Part of a small language model's weights: a variant of Adam for these matrices.
Each number is 500 + 40 x the weight over its row's rms, rounded and kept within 0 to 999. Layers, rows and columns count from 0. Numbers have three digits each. The size before them is the row's rms in percent of the matrix's.

# up: layer 8 MLP up, 512x128, rms 0.196, rows 65-164, columns 64-127
# down: layer 8 MLP down (transposed), 512x128, rms 0.202, rows 65-164, columns 64-127
up65 106:461570528553491458510523502502431523436466440513495522507484509507511420494438488509473540453409467525490492466453497462558577448500473527500450560511447469516470471425550462498504500455473507
down65 105:552487483526527489524469460509503504513512487540508515421480550469489463476449529538504514399535524555507542379507494463482524512516607556423515514523497508459497468525482533515490512485457440
up66 092:396517478564566469513452536487567432537544542497445439484526484548545439464493454498517428554517503461384464556560482499539512486543530497610442514521529467498507518500503488542591528510491506
down66 084:522508474526528508537575586518483457451471588493523548524523477512463497574498482464563483550421499573487441488403567585450481538468513477501584489498492500514452448484493455560455502524456457
up67 111:485465509580517485458446476531558497520521434439586444536514498525538516452500504459465459475564523471424421468450492528495499503505494435526506540443564494498470414444610532538523485469528490
down67 094:468441484515528536457540534491543492467490500409511482528460473548460565524550493465563523551547541482461552447537488470530506441509485471534533584470510580482503479483490507422455507533527516
up68 100:518510482511548512494497521516474486524447490508458493562467568448529503483561494467567499542485437437483473504484453471446512550456515504540499547401456508494502498504515515551533500436520570
down68 106:459479517496577511484484547526452506597468481482482566559541590496500527464495505484499551555486441414471438567480439522494499554452501480540488449427436496511495522465507479484495463548533532
up69 102:526448541536497502568450426541480538507525407520544479483546526484482555557500516513449478463504509526517523482502533502542478533496466495539495469468503521503484505432624491524439579515524587
down69 099:506517501591527568503497470574516496527517531580441487450585566456490494447495519492496532532538551560510524551579464534536456553510497492457551472495475488520485502454498448497518535463538442
up70 109:494455493507429547426493555533571481539557530497521495541559508378520568511497485503463476499510554556511500486503474421477527491522453483509465472443526446490470517507464473505600473466516510
down70 115:495570468498543525514411501524533519452485546496517456457486495505493479531532556524410509471455503459502504564493491457584535512478451485544482439462507489533481455562478466498510453512544584
up71 103:492493498499495452506488468467494453602533472441473508497497560521544565541485565503403507474507531413485469536562540485466457499488491441561489452489530495454525555411546479492536594453429497
down71 090:501483460544424494428487579394499522491414508443403551548517452543474502528449495515478467490489534463452481424501492526520570410516492498505452421525557503491550497427477529477461515489489521
up72 112:510517487567573539526489462529521505390476533507543513529505542505530539530556499526513434544583529519492506534532531518457547396429532436480465540463489518493497539450530499501458511489482598
down72 095:508523455544511468513486498521452486508563440537472484486511531528434532439553513558575475526495485439451547489476523490542494508496438530479489560478451500498529578523525513435578437507398472
up73 102:462445474536496460522487489455458422516502516510543417475517449467464478499415495478509436506465531540465501492518426477459490463505519467566448502458532476523460489457469429517483511493387527
down73 098:479507520449521566464480512499504477524457557458500501523525527515448421456465537429435581537505541522505523462516507495490537494487553535465555468574480528506507471596544447501409518481467460
up74 092:466535410546567423432435528541485492486520437479500487467509484551461528512569600490457468494520489517477517519478469504495516457530527492475480447476467551536522506483562560520407534423512464
down74 083:465387491573542485501499553511525547511458480513450538462534478480492480513583494469478530512512581542465515554490549466491495619459563508485461466511469522492469536505524466485436487634496531
up75 081:511443449575447440408456558506564453535519499491511457500514487457533538505453496449430538457466488512509468529555512480569575503586460514494472484488514468504510497457580427539546509538447508
down75 106:487469475560417498534431517513548416469479561558502476508506483482513482487421556472446512462519552503491470525465399503536501570563457507481438539512514526490515505483598469524540514478506478
up76 099:542499488485497469497523502417542521506535473432518585532484513473560494450538555570486478519455553502477432480548538455494490502566500507556521519531586475449468511504540462519457588438521517
down76 086:487565550557485489493524540384476473495537546521570560502515551442520477515457530509528497531470537548571496511527482449452487518502506537490533475549532485515501472513537441494455440569512568
up77 096:445495493519604490473526442476534534545511500499567524491534505498529577454536533447451458497484465503437494496441516521518612547536539408484507520448474452491508542497619501509521476484476484
down77 084:484469493507460442477524456452598477516470545546587406464453522450555513551578581545503532477498485475464534521481536475501480531539539494474513489437538543510497532474484447458437523525487546
up78 101:498495396518456473478524523541484514448508452489499459545446496441483472428487489436526493497489495513514481452434470449505501527488470483572498524503504501550477466530538562530535464440454581
down78 097:537422467414487484490435475501435461486479481483452446524470506487535532515517449602450523486497503498531457467501486477565464508488449458439475554540478543521495451502568445483437524501509467
up79 094:488488517558564539462515550455460446542496465514516496557461566548533423480551526490524490479509505496500515443454491431488499498612450453459489462473480467494467513538495556539520569462477516
down79 085:551424497504462451443449525506511419521464521599441475487504472512493457456461503531496503498475475547586469517433506502482416501511522497492480463524540488399467469521507540471493548582473450
up80 098:482550510547558582437490504591477503520473460545538487514474604495574554398461485516486412419475484507484466485448439533560488518481485477421446497515561461533485511499541529540523533460468496
down80 092:501515452472544416528457493492553458499500447519517449456481470412490490459482479450449530491537455509505555500465500453528460559515543569463487527474505498520440559429513545450458544492442506
up81 095:514507520519560540442489420541556459486497462505531480461491533453591510471549474495526546515459475521504516479520470552545547532545513443476423542525478486513445479527562574507517477418455449
down81 093:545512462449513445539460529525449556506491423484489595461393499529440471476489532504494500536584490480488506474543524484477543420490406504440472486521520589476495566516494498492496520464515502
up82 084:532447496577484481451546487533448501482466455517508498498488488418489536501450480543436519505485496525481471497531479473441539516462450518506413508382508408480446542467542531512555536508505534
down82 176:509544527498501593546449543490438535532414534534483515482520500543436456593450570497526457472478545487522545519486575537540448507539474541501541552504508519432568489550446448555536479464508483
up83 104:458542498455518462503517495558458423549589487513519519475473493496567530492455463495437510438488533475463514493531455482483446571561522510550504471488441474487582476498503489526503582488496530
down83 091:580576518472499506501605500500461512533525511462540531446517466549607453476454453515441508435460471503525559433487481526523524505445521536506512503556528463490413428544458556460547459516481484
up84 094:539533566544510501516477435497530435411498498515548535503545514531481500433464486455515444481510484530555442478458485441514463491459449428485468533480456457573570480471526570549528493487565490
down84 078:455515466463516479518533538428443486484498571478475502496520491455454518508496446496532471525537545523407521471530496552473544530516545479477503464475456464484510480489478517497562457438478520
up85 088:504527447613568435538488454506522476440541520504549452477509598510509489501473456495503442469538443502524456522506462449504531454433493445548496536444459482484466491440546548550513552436467477
down85 116:559566510511559562563467479495532514525560530486556512518506569512519432453498495490537529422485514470473518515485525465500478474476463522553469516441514516466436520476517524495512449455436447
up86 091:452587571520494461470548473506501482455467503513566492485486539440552546498495472539440510505447457532503476496493535515501526475572464534487480532502504494504475548505514487523462506465444538
down86 086:509488492525489507484543593474499450518440491468481565523539554515540486546507450515450509521547531450450558500436510485523385528556441517464463523482511510517459452524499596480495474478517540
up87 084:560518511534518525424443497578508530484505537522466449530462540500607514431508468496532442551516533492488498464451495511514528519517473466479491451421540494586531539516531531506513532468524476
down87 142:528545472493491518469585470510488510468436459475500515488462547484516507470476475413500464500556535562492476512502484463520613470495474470532461526519511445453547529502510568565512528488488559
up88 136:517571440536444531522504506444547395414522503493450476469509535523477585567588516563564451560546514506480514512486530440486476457435463498518511531468492520570427528522481544536514517482558488
down88 170:471477544504436455435454526519555552468468545509471533491524450520528496516455498492524572539576565539485502410496538475503509536483520506491484531458533465491451522543482485488453480506571459
up89 091:459559550533525479529559513473602433486516503487509541490464526491536462483485490508525480572504451526460514517532519471572537490594544518488482491501472445529446537472530459504504464494491481
down89 114:479511443515538466509513540437515504525486523524536487519507514525536479487427428430474524493548531552459489555532502502473482491491488545545481528497535520553509536564474443523431512409523488
up90 096:536470516552541467485466453502519516515498425487550414445471539452502504442492500423453513457464488498483426547408474469490480494504475473472477534520496496462536523551598439500459591399533638
down90 085:514438373436495515492530512543514533465467525505477462499528467551586529611532524532465502515521492507481527562419477504538499485479466493492501478420483533452533549526441531488552528479499456
up91 088:542533493543477495461485474460518509487470433477549500511514553517510557545515593484496527486531498526502538485523505463466487394519540478497392503440474511450513498537495401533462513463517472
down91 081:535421492495518539454535499457442477511408494504506471540507535515444526592515502483518505559489425503454499511502482506524471487475521456462548501409451433428410398436497442474475523491522482
up92 096:579524496524505455479474451454518426509456510519561430594520511513466537531476536503491527454450541498533469492556465478486497470504468521482454503532515489537373479530480471520476493455580457
down92 088:549502481520489478488519554452468496505578494488503500492462525501466480527506456483470502486509463483512508456489543540481452454516494473539447550526472470473521489495497561479432463494484417
up93 099:456544514524490470527553533424434478506447424504552438506512476508519441429536453507463525523440488553451416547473457496465539420509507499474494525500546471514404549399553522512549467414491508
down93 097:508506514408453461549490502554559508505465480468603466438527461520505432446414501487469519537398453467509542456503446545465509493503517529514485492427513438577534489501485536551509454465473482
up94 101:446503445603468444497488541505489506459483491469471416528433504486538483408514466493444513546512424461397504470518430481455544469475487514507488417533518422572502509506490544537545519572450496
down94 099:481525553465491440479460500486467512531504443468523533482494518453528554488466433477505453471497508541486381503438489534457501460477474437507467505449505539570488476478482509508443472473471414
up95 112:523522562584547453476488458499527493500441501505573463447515587511574549508512438464539421479531494488501470505441467513477513461524462479521452544523544466534510549531469485542523503448447569
down95 112:461507447485498579512409478526499499507512532514442524444490443535472510476547524425479440489522480460505545489455510463495470546495500471469503543450513566462482506538450506518527432460476477
up96 104:519525488528491522450515480484503551519499500429529490479526518524487479422439554486543460475521465523426510441473479418461451482541490476470494459519544431481439586482578469552457574435551508
down96 099:428490523523518493524572528469514492464487505480495456505522457578533522456532506512524466514533448472545489470526545453524555500506499551461485525527588603497465447530547547483488472479575552
up97 094:527521508574539497481589479520509525499529441546569487440497553453537495464445468480544492436500444539482479493458521538574589435514494510441449530444542458552421471482527493532476537480471475
down97 135:500487472479477527523495540432477521473504513546501557499487517500480482545477461538491502409456552530545585490484510488516459534469512538482500489470520531488481516486549469484450502452508477
up98 088:442451563483440467486472444483508411571507512443466468429546487460554535496468512450517470506548486514446420491498539499493530474540519427532492487498530488544531424433428526508557515516536436
down98 093:499446576512477537466448457514486498503469480433451474457520570481530537414504521512488554514465420549465520491494522559517504478492528516439579491604534531495520544470522545472454421509511483
up99 112:536528483554560523553560446570510522457535549527551556471515543541447598483587497537473539483463466492538456509495475520509550526543458527455500511459530473521489538457568452559551497445543490
down99 109:594525458464581513578490509512570534463469471555512502449482544483516533500518514485473526475461507501491458480554542466496510519492486481452565460417502529466513545482526464517459528568528570
up100 080:576490545497452546509477431569506429392483450525459478495517531518446519521461575485498510499494517422511505497508559442516498533497384516540483499433493525528506501453535510517482554506592474
down100 109:498440549552482472502486514470536474497495524436481440553492450542554422528566510537482520487560552480552429448489568475470491523555574538503445486524494483469439436488460514458489507496514542
up101 095:499516490460514410511545455545536442490506507478502532483459497463582480536512504496542462419499562448479525519494544496460559507539538490602411468478499482511587485506481533530574528388449528
down101 103:512499523561541494413560450582494560443499436468498458525445512418476479482480484532545545441512564502497470552546458490506573488558510548512476438479477478519558484533536504491515519424452469
up102 098:501550484520567513461508530583553501446540492542566514519509501504508545459540535504548532521419506498515534551489584509496536521540489458460450532408468436531489454547606435522473512481497521
down102 085:536441546555464517508509503485408520517498530457470512509553559480508548560442515451456529550545435480503478531515501472456416481555619510572464459524567469472441429445493523478482545492480530
up103 116:455504565479578530477417494591521403543458515523497535544535488505509457521475494465471503467486521526494466489473517472553567488488486489517445462505555509517521449465463451516503491497488525
down103 139:444453494469513434415472542523501484453480516586519486525544426528503550528463576504488500481552472492442533510539523490497502476484496529530487481567563495514477499499468449457504448528484533
up104 089:528486500509548521527564452562494507430492539466563489482496609538553512520566467480426458486557515473487460567479514508536520521504517449488481528455495491474491451492512470522565496516461482
down104 080:498533518532463557477470545496458507475428490576500530506532529472513516521522540472493472492559549440477565450570509530466499554467449543502552444518464488473520525503445478492550452455487415
up105 116:505448456615495461529471462453442461454506527504494461473516590483493512449495514503528447461503502551473461496499442437451529439494438503504532483490501462476456532431530527526569607419578470
down105 133:523442437570478540467482462434466550486517545539568480501473511476487544499484513590441550502475534500570507546448489502432453542505471502512541566556550465471468479513543546476495483410517538
up106 110:497465453509461424533471544538499422490549426423451482436478489525559467505559530397488544490455456455408496453488511527526495453533488514518479473495452513502543492506525467589511531451451550
down106 094:508525484496467466506533478497526532503613540538493557530481452536470454485423496578465474522524512574618509587489518455526491448548524545553431513494515526498546516482534529413521482505486494
up107 089:478491458546489408464475483555460463481499450496483485568498530401506581455444505470529555447521514525546509473500519448600514489496442460545473522418454489476529481494527477534470510474482580
down107 109:486556473474473473453460470478503520536484563587512574520436503505525486492505568450500530491518541576537491459492445492520501508478498491547469583516490516497443554533474518537523494489444565
up108 099:463555476571518530521496462571482498462550551438571498521518566536551512524501566510532569525559421507456476501501516483526582481544522448505488494460535503466559498512507459531525519489469457
down108 100:543453463447517532545487507542521482494468477482447471500585470439519487471480486546563505549527525537459477496447507532501476566546529503469551517563459476528449468464523489586456508541411411
up109 094:511540483536497451532429532593528520413421536532498448480448620449503518468465478532529486443446513499435484590466463504508502531482485496538520480491516512530520536506497547530517519482471478
down109 087:559529476496484466487503501476555436493556421483509470448498449475460496565525527444490517504572468475509526518506475508474464560493513525459444510529460461465472496541453455479549529538544466
up110 106:395479499507532465488492504552556455556508490535508479456435534420540445516498530479509513410431511470511455484450421494581552519561516450500500486452451462510462547516538541544485562413437509
down110 107:436463474512486488535463500524540496479514438481490479431495501471521542402501456507498492473536476557521503464529468515507525531458545489541485546493509526517482480528535529500525428425466457
up111 093:486471468531481453440526491475518546570457557472524474496514483522510437499465428448553457527561545519452454539516480495526559540595474470555474475485448498583561462439524522515532563571463520
down111 087:490462471534514432526437567511507437505465464554500501477540480532553505523567492477539538484557491510463598439490580488498479476476566454447463511518459548483438495504501485513488513497485508
up112 109:417541552528526449516432467548586422471532544496490559468481522519549442519537499434527504451504498474524456501450423485563518487517460454461457518465457471534593499485543538572573504507464486
down112 107:492451460458464541546501556476530504473552555484464518494504463470517465487471482495491518479504515507479550505490527525581473492485551536462517534522529503460500459511481473485499463470526445
up113 100:536440500598475509463437521578494506480594519451483506459491481490479468502601498472544514530499482479498481501396517514486537491434469489538477432451449511513508559483543511527471588480599509
down113 092:523502557492531515516484581532464584491499477469483478465473426515537406545523502486451551458440523439439500440468468489526479441439542570474491462519507517509536457505509510427515479504515593
up114 099:485496532459500468527495517496467475471538408525504483552471500493480543457488483539573486530505402503509506501497558444491568445533470470541490527396441499535518470489520491522580477502413565
down114 102:579539503420543513534522527480477540468579500527561365554549485425512441447458537570506467516448529461523486476537540474480437496444505468447557569477424466539488509483495502485476476584487527
up115 095:481480443484525512535489499538521462469521522457446525512488481511440460587497503504567466448479466466526500476478439488558477484552485542447519502474519540527494449458494529515582510523444452
down115 095:537491456453544486480507516532501513420472465499525456426535495470437485462484506563496438541539486494495514509477515502535515497422514531416564563538532532515546479513449594585520527572489455
up116 100:487465527517539482411559501503587520552518530499573467545457468460582540511476491497531500518471505446512491486483497543473580519544496496515452528498510429530432493486552500537594535487441520
down116 095:519445568569455544543501456518494542547472494513503536528520480439604502454515489428535546499445508512439500537522484488461432497509505464474501462507510520492516523513509491549491466493506454
up117 101:583461576481451529455474531505511460475602438496552479544548542485489512520514524457531468517488483549458504487510482498477491508580439465502496484495498485472563497460531527555519496437591545
down117 093:547434505476484588523534415471477509533479536527513480475517441448516477458522438508553514522423505467457498511505493480422493488493573577487554550473451461420538576437514558455482426514472566
up118 103:446439551543498467444552456532487409507425473484476535505437566545481464535517465487468596486439444463501462473430495430549525537543494534545481484504488464508486549450499474509519519430527571
down118 089:508528522491447438535590572497540435514510441570491598503518547496446480498520485527408491493506532467548515470538501528482415479472507560485455550545538517486485421513487531488512571473505498
up119 100:553577559485600494487458516467531441471543501548558538550495562506486548502441490501440480448480529519477490522496422468548453556515501453485488513497552471460556506532548480549532461529498449
down119 095:534462517524519437395495453529530494428503491573483545419473513414355529520514468509502437501533459591464586497584499456567495519484501445480556465529553506440480501504520500507522471475479460
up120 088:571526520476512479458479393520477493437468513462444456520493528505531503454539551509592520485544492494543464488515484406484549463470543485501483514484509481493492440525494513498494530483471535
down120 076:471484430495516503487544499493480459535456520423520531469583516456540490434448504529488466497552454471414546514476575462484508517487460501503583494520507453507528455416518473529479510510487440
up121 104:525466464478441434495485527508448457501493517463504449513461480493573542484467458412472473449481469436528455513427521463478492452531472458568496434413467454512500479411500465528489550491446573
down121 098:483496456443527573440519461467508541499445515556522514498418493521465494435424518450481475531503494486603501491528539522525437542470493497500524504468529442556489505438550519490513508496495565
up122 108:465554437597546402529490495529513523472548524493527541483530552492478482449494469511544480476474539525473477464467544486556487473488473498553480483493459508485543525492520447553493622524511487
down122 119:522523458407503492489555583533501451547517514596514579443524472522482544490494456520533502539517479470465468524511478457474494485530463528438508527541576501542489605471500503474524442452474531
up123 088:475449487509467412515484462551459436536447480560476397520527509515510561539418510383522494467496485513509475492457552416487468521546467501533468497501493532539582454515479533506466497479468474
down123 082:565413551510517533437514459534485495502463424564514515475443476402505513495492556455476531443536486485497523485554500503476486454548488432492540420449480516527478527536532479558516425499489454
up124 098:553485443495490506529518427505553424518527523511499496485443475500459495489491566526474486413465555487533485498494389474488480514529529444546513549433592521521440432371513531491456505470588469
down124 085:554431455397492519540506434476469477507517497558540521502494455479531476465483534515521482453472516503527475480567461490450436475524518458481574469514461503502481454491451532392507487404527457
up125 100:537545510543540455461559481556551491481549486485577514475442568465559474510512489510519506471469482481426408509442454491542464519557477504480470458431561489525508561446544481553500561499483523
down125 145:476497468473466497502465514493519511478487506543462510480501442512476483516468503506480493486513525563523540462522531494529471512484527520476518536506559550454483480521464481450503509497481488
up126 100:543551450528533529510550533600477505534494526449477488469540530473552543432545419478444474426542471505415524446513391523466533499465506522526457448476491417531524528516539477567493518524541482
down126 095:551508532527516570548503526448479532530503493485460498447508537483422520455485513482485554501463494486501567429495447587456491502534557570499462461512518560467494588509457525504467434465493532
up127 096:456520470550495462473512447508544443472501465542540494482474508449553521526444495543487492458494514548453446507524463463561500470489503418493446444440460501521443514464552515544451489418494526
down127 132:458601516478463530504465517458463520461476495518483538507530541451569482533435476506416508462536574558515541435555493472509475512395495504490523516425540538476499489486526479451504481497480487
up128 081:464494548506579459519516500451525481483563436527472505488520482580442449520496485489485446444545483470472478557595494521486488489547484562492508472508528546559423545465477498489576507510504482
down128 084:574484528473522490491500501438462523513480424514466543509443464458474490434547576511439549510429506531512526509465551471482517418509549551480540505552496470580513520486480550511504539561518544
up129 101:579458439530520529490455465534486472473521524517510421579494538549446473525467541440520426490562416517494468463467440517526541533507457465502523486483468488516493562500522490563460564442475485
down129 119:528427502468488550515512470457454492481495494430544531422537532543532485468435509520592503534444491475446479493506445497503469530520559452567476520516516530543489496430542477580555493506497503
up130 104:529546432558486479497452453501432513462424476531524444486471494478511510433490459457527450453567540489494470480492460477463592469535537457478481534494515467543533491527496544498536503465411608
down130 093:501422505496434517478486510487532431507453483552457497500527453464505460514496519472501512532429428470534535490513478553527490558446499427483517447563518479478478473454536449612493507519522446
up131 092:498487489503488552478497498626468535508423570476534514506439495383587580469505505504479519536465490542509548488495448536500545547454463486504488534514516423525527496506475528504441548453433536
down131 079:452539503532482461550519530444491464448548442547445494494488534598452500500526475533549518462511489474537491489461574444535510396496491530529488449492543475516484539506532514468566442550590537
up132 098:449532512483510462496529463511460472538541520426461475534450527532605534499444530497597518494530463476459473537482523482517528474517559436540496401480477462506532535484507549505480530489416518
down132 094:517539442460514550460469523522474528561440499541526436490553514526542578515508486504550478487579471529437532461466476521452480481525496477516583508433486525517526537507454469463479508498533487
up133 104:529521514512438489480481535479485536445576481428535524459454562509612571519540568503444544500528519489510484514494484477542493494537460477548489512441470447481562547516544472554489468429493567
down133 093:478414448516500482482495455500481505550526479531476488491467513435505522489509514491543535516428535575476559504494495510411526529507526511455533482559441504459554451454452481528490488509425432
up134 097:518494483566448507381476551454508546460423441494516499517478504478521496472537463525440501489528503454436429556503534569549511485537503520516503549480534452524518481525556495535554508485499555
down134 085:503462448424479477531553538477498447548519504476483536505486540549477551533493474497535487539552525489511563475512535500387464543444499522457484498481469488515505471483445473471504495500440456
up135 089:496502530501500425521527511551477520459531434490506489444535493485560524473531502453482485511526475480467448518518543488487559466493535517488493495516525473511467431482517529535518443527481465
down135 078:498504495527509516524470544467494494547409495544498434571500504508551486511489518493504489488492495462531516510567522560476475496497464540474464476433489532508526579488487482463506536468540554
up136 079:485495502499458475531535471493458445422551505519475514492470492476502483514497469475499389523594452488443526476441518432551555466545482468500451432513451471539555467458470593506535496496545515
down136 128:615535467576482540454463540491456531511478573471528519521498525499509399502505521565486469528512532515455552526491502442500483495439465511513486438427519447462543521473545456573566571449580469
up137 095:502556476546558464484529495502505491441483534525525552471453451439526529422491513493546452496436441511496482530473396523559577545512482500494498511497416472558491471501516557525533476530453535
down137 085:466510518486461512444471581447570564514487540456479533463446481556458465533487503565491515524523475483525469451562534525553490512461515536583485506482480602490486495544500464491497499469529448
up138 095:484471427471494463475472502638501524543539504528477411485522449538541554521488433472544438558542497487507465519508457488478627517563449509515468490480430533552523519449530486554520549502482545
down138 082:472511527516487470518446514444488525483514446477554469524516459531468489469491571477467546524522490504497570489446555511455432434557480488468518499468517448517414525480482533439567500600484492
up139 100:502538470556526411540460497478522526512482566498509511492485514465599448462452479530468452511457542490446439484563489434566515502509466499466422497438456468496493458457544507542505584489455474
down139 094:504543531475485586576476496524502439488559514526472426481465547522504422525469490535450525445520510538475494506524455508621492526567473545409488554474557489477465498538524478499424508440554493
up140 087:442531414550454410440509509462484478455486476453489472519466476478523546488460482487460484474558576523516422519522509444535477440510484486535407538419483515518543510479490506543539491522551518
down140 104:467469531428479547452462475579513527485518478435424571481567490496528437533547520476447460536517504557583478462506431548553554577501497524520494500483536520484512543481511542537493430494487505
up141 099:495533525579569545458436532542465469569436539458484544545462531450492564414521488493468518462513528551548462538478476494548569496510497470543489432372505472463528550497526523539518541532476480
down141 089:444505532400531490506534470398496543513660481487518415473456539534506473524473497477496498503478502465536506502502521477467551467446455494480481585526502553461508562556476500480515560534450466
up142 093:525483420544518541476534422508527518430453513462472448542461480541474503537509566493459519501458504402452489518446472446509622534530511463478479452481484531450457463471479477510542493497575521
down142 081:558497576471478512494551494445497493510429519432509563545498491558532423535433456524455542474544560530555487501551507471513457488431499533495465517496500403516463402452511510466526502568510485
up143 114:476470499545534437528520492523508424550549497518638513475496504510484555468470506466548515475451482514445494567507420451511533477496496435542429537424481498560528499487515499493462478491472478
down143 126:477476485515428535507503522552495501456522539448511512459467514476505445490513549533503462461464479542534479457488476451540519490462499523499455443522556443482461505407516527428601430507474438
up144 104:478560459503487453486464534473472465410474501482561452552458523458483508484535486466535510479471494458486405548489499452523515503553483506519484485487538510532500501494568471515495487499485500
down144 092:483493475516516541521525471502496519547465512485506539423493496521503499478530510498521506541525489492504533532565504491461518532483464505497518491524420471547459497499477539539502581465482443
up145 106:475570547520483490442462479449470479465500380539547533485453499465487552531444580514509476460471444518499518544517462530525494456558556517453400555411539463549407467469582484530512480477521534
down145 136:506490437499469467450509507462463481526422497545508523484522555482493513500441559625492494501507455563553498517500451469562546530558505561449571448474495513521521474470548504464523536438542447
up146 097:513465479490514458474452519517561453528594517498562423502455579522506557487567468490539491537503527506489488551475512495484471533507483412462389552517558449498439436518515479520474565501437497
down146 079:530513549479470541575519552503479508493435427477456484497530559432560488508504475539491510545538469498505422490551469533539440521476520516452494493531455442471487547568482487547490565521521447
up147 096:471473524493543486512493517468546452485464463490484480494542579512455460532525528514472494425448469528517501508531500449556446543568472454490451463504539509470492483514595418519439507415570432
down147 096:517496492501456576533520396565524507492491457478571514532527512488531500437523487486493514527520482470459511446423486479480515474513533479475499475479522546552569452458480489568530523463474489
up148 104:503512562507554476475472458586463482426528541550473438521514519424558517477518510495519423458525484458510463480495497492541604521499511471483444452505559516496536485498474484543476491530481559
down148 086:543484527496486482469375436483478516485521476442474527458510489441453453551426495481459476475481499504544543504487488517505442488466533472435494525507508505420514554492484497546507553511470482
up149 099:557529474459481438483542518562418514504469376464438500517452527561485499417457503462565546443457482511460468465456553423498484448530514452542477501451466514523552467496516506530436490476490588
down149 088:520480472516489581606514484588555475458473561486464512543517441487477443497491475504410442427500445561496527474482520450533503568570492552525471464457571470459483436477525514480522498494597500
up150 111:533503397577503503498508529442481509509529501473499486487475494514481466413451513545452406492456559544386500539467431464494463497579471452519522494475566446473518549541537496539532521453502544
down150 103:513489502457500534550392498506541459497531484505484483495506554493463511481482513476479522480497519529503530517540542424481400525545592541508560571472530512541500536457490481476481444491522536
up151 096:456567525510479484436579412503500487518454521438508556481462545487568505457515452495531501560507431474496499445549513499492529515517502530579454494460532478449545522498503467510541496473484452
down151 085:504457512511493532434569475446462582531487518515500492514496495471494523509488485470518531489480546546582433448484534597447438509488528514509614489561466476508540499427474506462501531571479491
up152 102:460554435577493528493489537523541436448508517475470448489480503492555436473530483534481505486545533469466438529492449481467469410493511462555411507422465530504541430516487513559488566481457583
down152 084:476393575453423518507480438469512519515542493511468491490478485523545536480434469510429491522491527505494489526506469461463509495458499435566587468471437458510556490503445466428460535532503462
up153 095:502519491584531558549574488539433583482511520433554498531505488487584486510478558522507519522503469434499523481485450485519487538539460462479487495466523383491525463530496572528532466401436539
down153 085:529448479435507538526433501463489458425505513475505571470506521492473503536469477491508499490497482517515474443415462479474456497509531413452513534443423461467575531466457445513466452486427495
up154 095:481452492518530513463510503509485512545421479482502458506565500495487503422441482471498483467484490481458453507515479445470568542496484475491503506486504527485398521518508439547507600516453496
down154 082:551460543472469516462485477508453440505451567485486515516532486406511509481501500494532533531541539457500543488466537509537440497494475463480507465540483458537411494473463492520499446511478418
up155 102:535547378481484484460540428458475483521449532466514536566472504439586514453434494515603564459557509500514506547500484501491525445506498468581426481400501488548537461472491467495548517533470563
down155 090:508435464429518469513498532571505468501517493493413419426495465543511518501563513419505483469498470551554594469461496487498536542496498488506517547541519500498490528517517531509463524467523497
up156 099:496542503474498506487520486555478553472505433544518477532492609466497502515482512507537475504476425504493476443409542455466584466494440487545495458490503490469556528531493490498471487439475511
down156 086:464500543550489396494457536552512433488507465444444499456502477490470454479458505503426465565517508458470582565499480445535462580485464509516442447520473466501452455449471489537513557466497465
up157 098:595493489510479472458509540529520501498522482512549468546430494532614566528521496521537466520477514478514499453514498513515528468525431515437478521447529524539405581558574488562472533442490539
down157 090:467423531483424527427552483502477538499531498522447566487554412541523432476488505546493484512500452511507506415558456489534526509489528504510509497463508550461546480437494524504459515437483452
up158 105:436532525498521526453522456494550481554516501485474491536484473551533457490519420436504519474543516514483460513443466435517620470512515417481418496512547435535498572503567519530624537492514525
down158 101:556446479471525431525499435550525507512504478531506480508502512533559474460603484547470476498491505505538543499512520453494559508553516460452505509503486544558540498535535501499573459510515543
up159 106:487481496518495475516577512513515521547556506526557549494498516491571535510508547546562500507460503510504447500427487548550599506546445531501503469417504451559488540489531520518522507507499508
down159 100:533496550510533505536514471516524494537507523426554495522537481481511474481530453589482530484528572497473513482453507475507491580523424491520503541422404468531466515484499486460563485499526467
up160 108:538509456551564392448615484496528510502464443459501499502497522524488519461476494500522550467532466469516469445448459549452555425500533475551456552435490473542498478518544494514479511490525560
down160 099:539488514472518441475535519496436477424481552470523511450553521505484478499489468528473471516507555518490496472534455548552447513411604481472499506524480448540559424482495463490527538538544487
up161 098:511477503538485502472467488549517508484473550526537517506403533416558435497491527457517488426542465478486409516477484476602499513585476467483478509436491485494481523469627477570474543473454411
down161 127:506504487491506515502468538506514480476524553509489536494494507479538439512494493480459504511512519563456511491510462495541521522484550521483505554457529546476461489517504483485469490496479524
up162 094:600549512567511460497423520524536436487546474509454489487476552479573499537497490520523492510492531517499491552500541562580472494482471487540483464479578480462542446504514451515448512433478476
down162 089:543498526448539491539490509513461492432456474485416510453482535510550579565536559544497475505550465531607528561592514508537581495488470480511492557543440530537517420483516512474482477446535508
up163 102:507531558501523478446543416507530495411440521502553482504483572485486471440528508449513446502554487436488426488460486493482504517530546405514475474458460496515415595476531560520550524428536496
down163 086:507435473518494480492467466502531522486470526452452458492531514465547496425470571492493458531515476475551438539441515483465538497486498494505551477520503540503548509590460465451487549541511528
up164 094:491585485536582452532518465484453508416485571536492504509420533449551484456504524546551485464523536452495471514532463515507552485510517496598496484507498519523513502508469572485502459461460517
down164 088:525558476437447490546554516477456479505522433490586459498419538516420554484488456475504509452562438521489544477515425510454487531451558477419510523518505531457483499506512517412492556531460457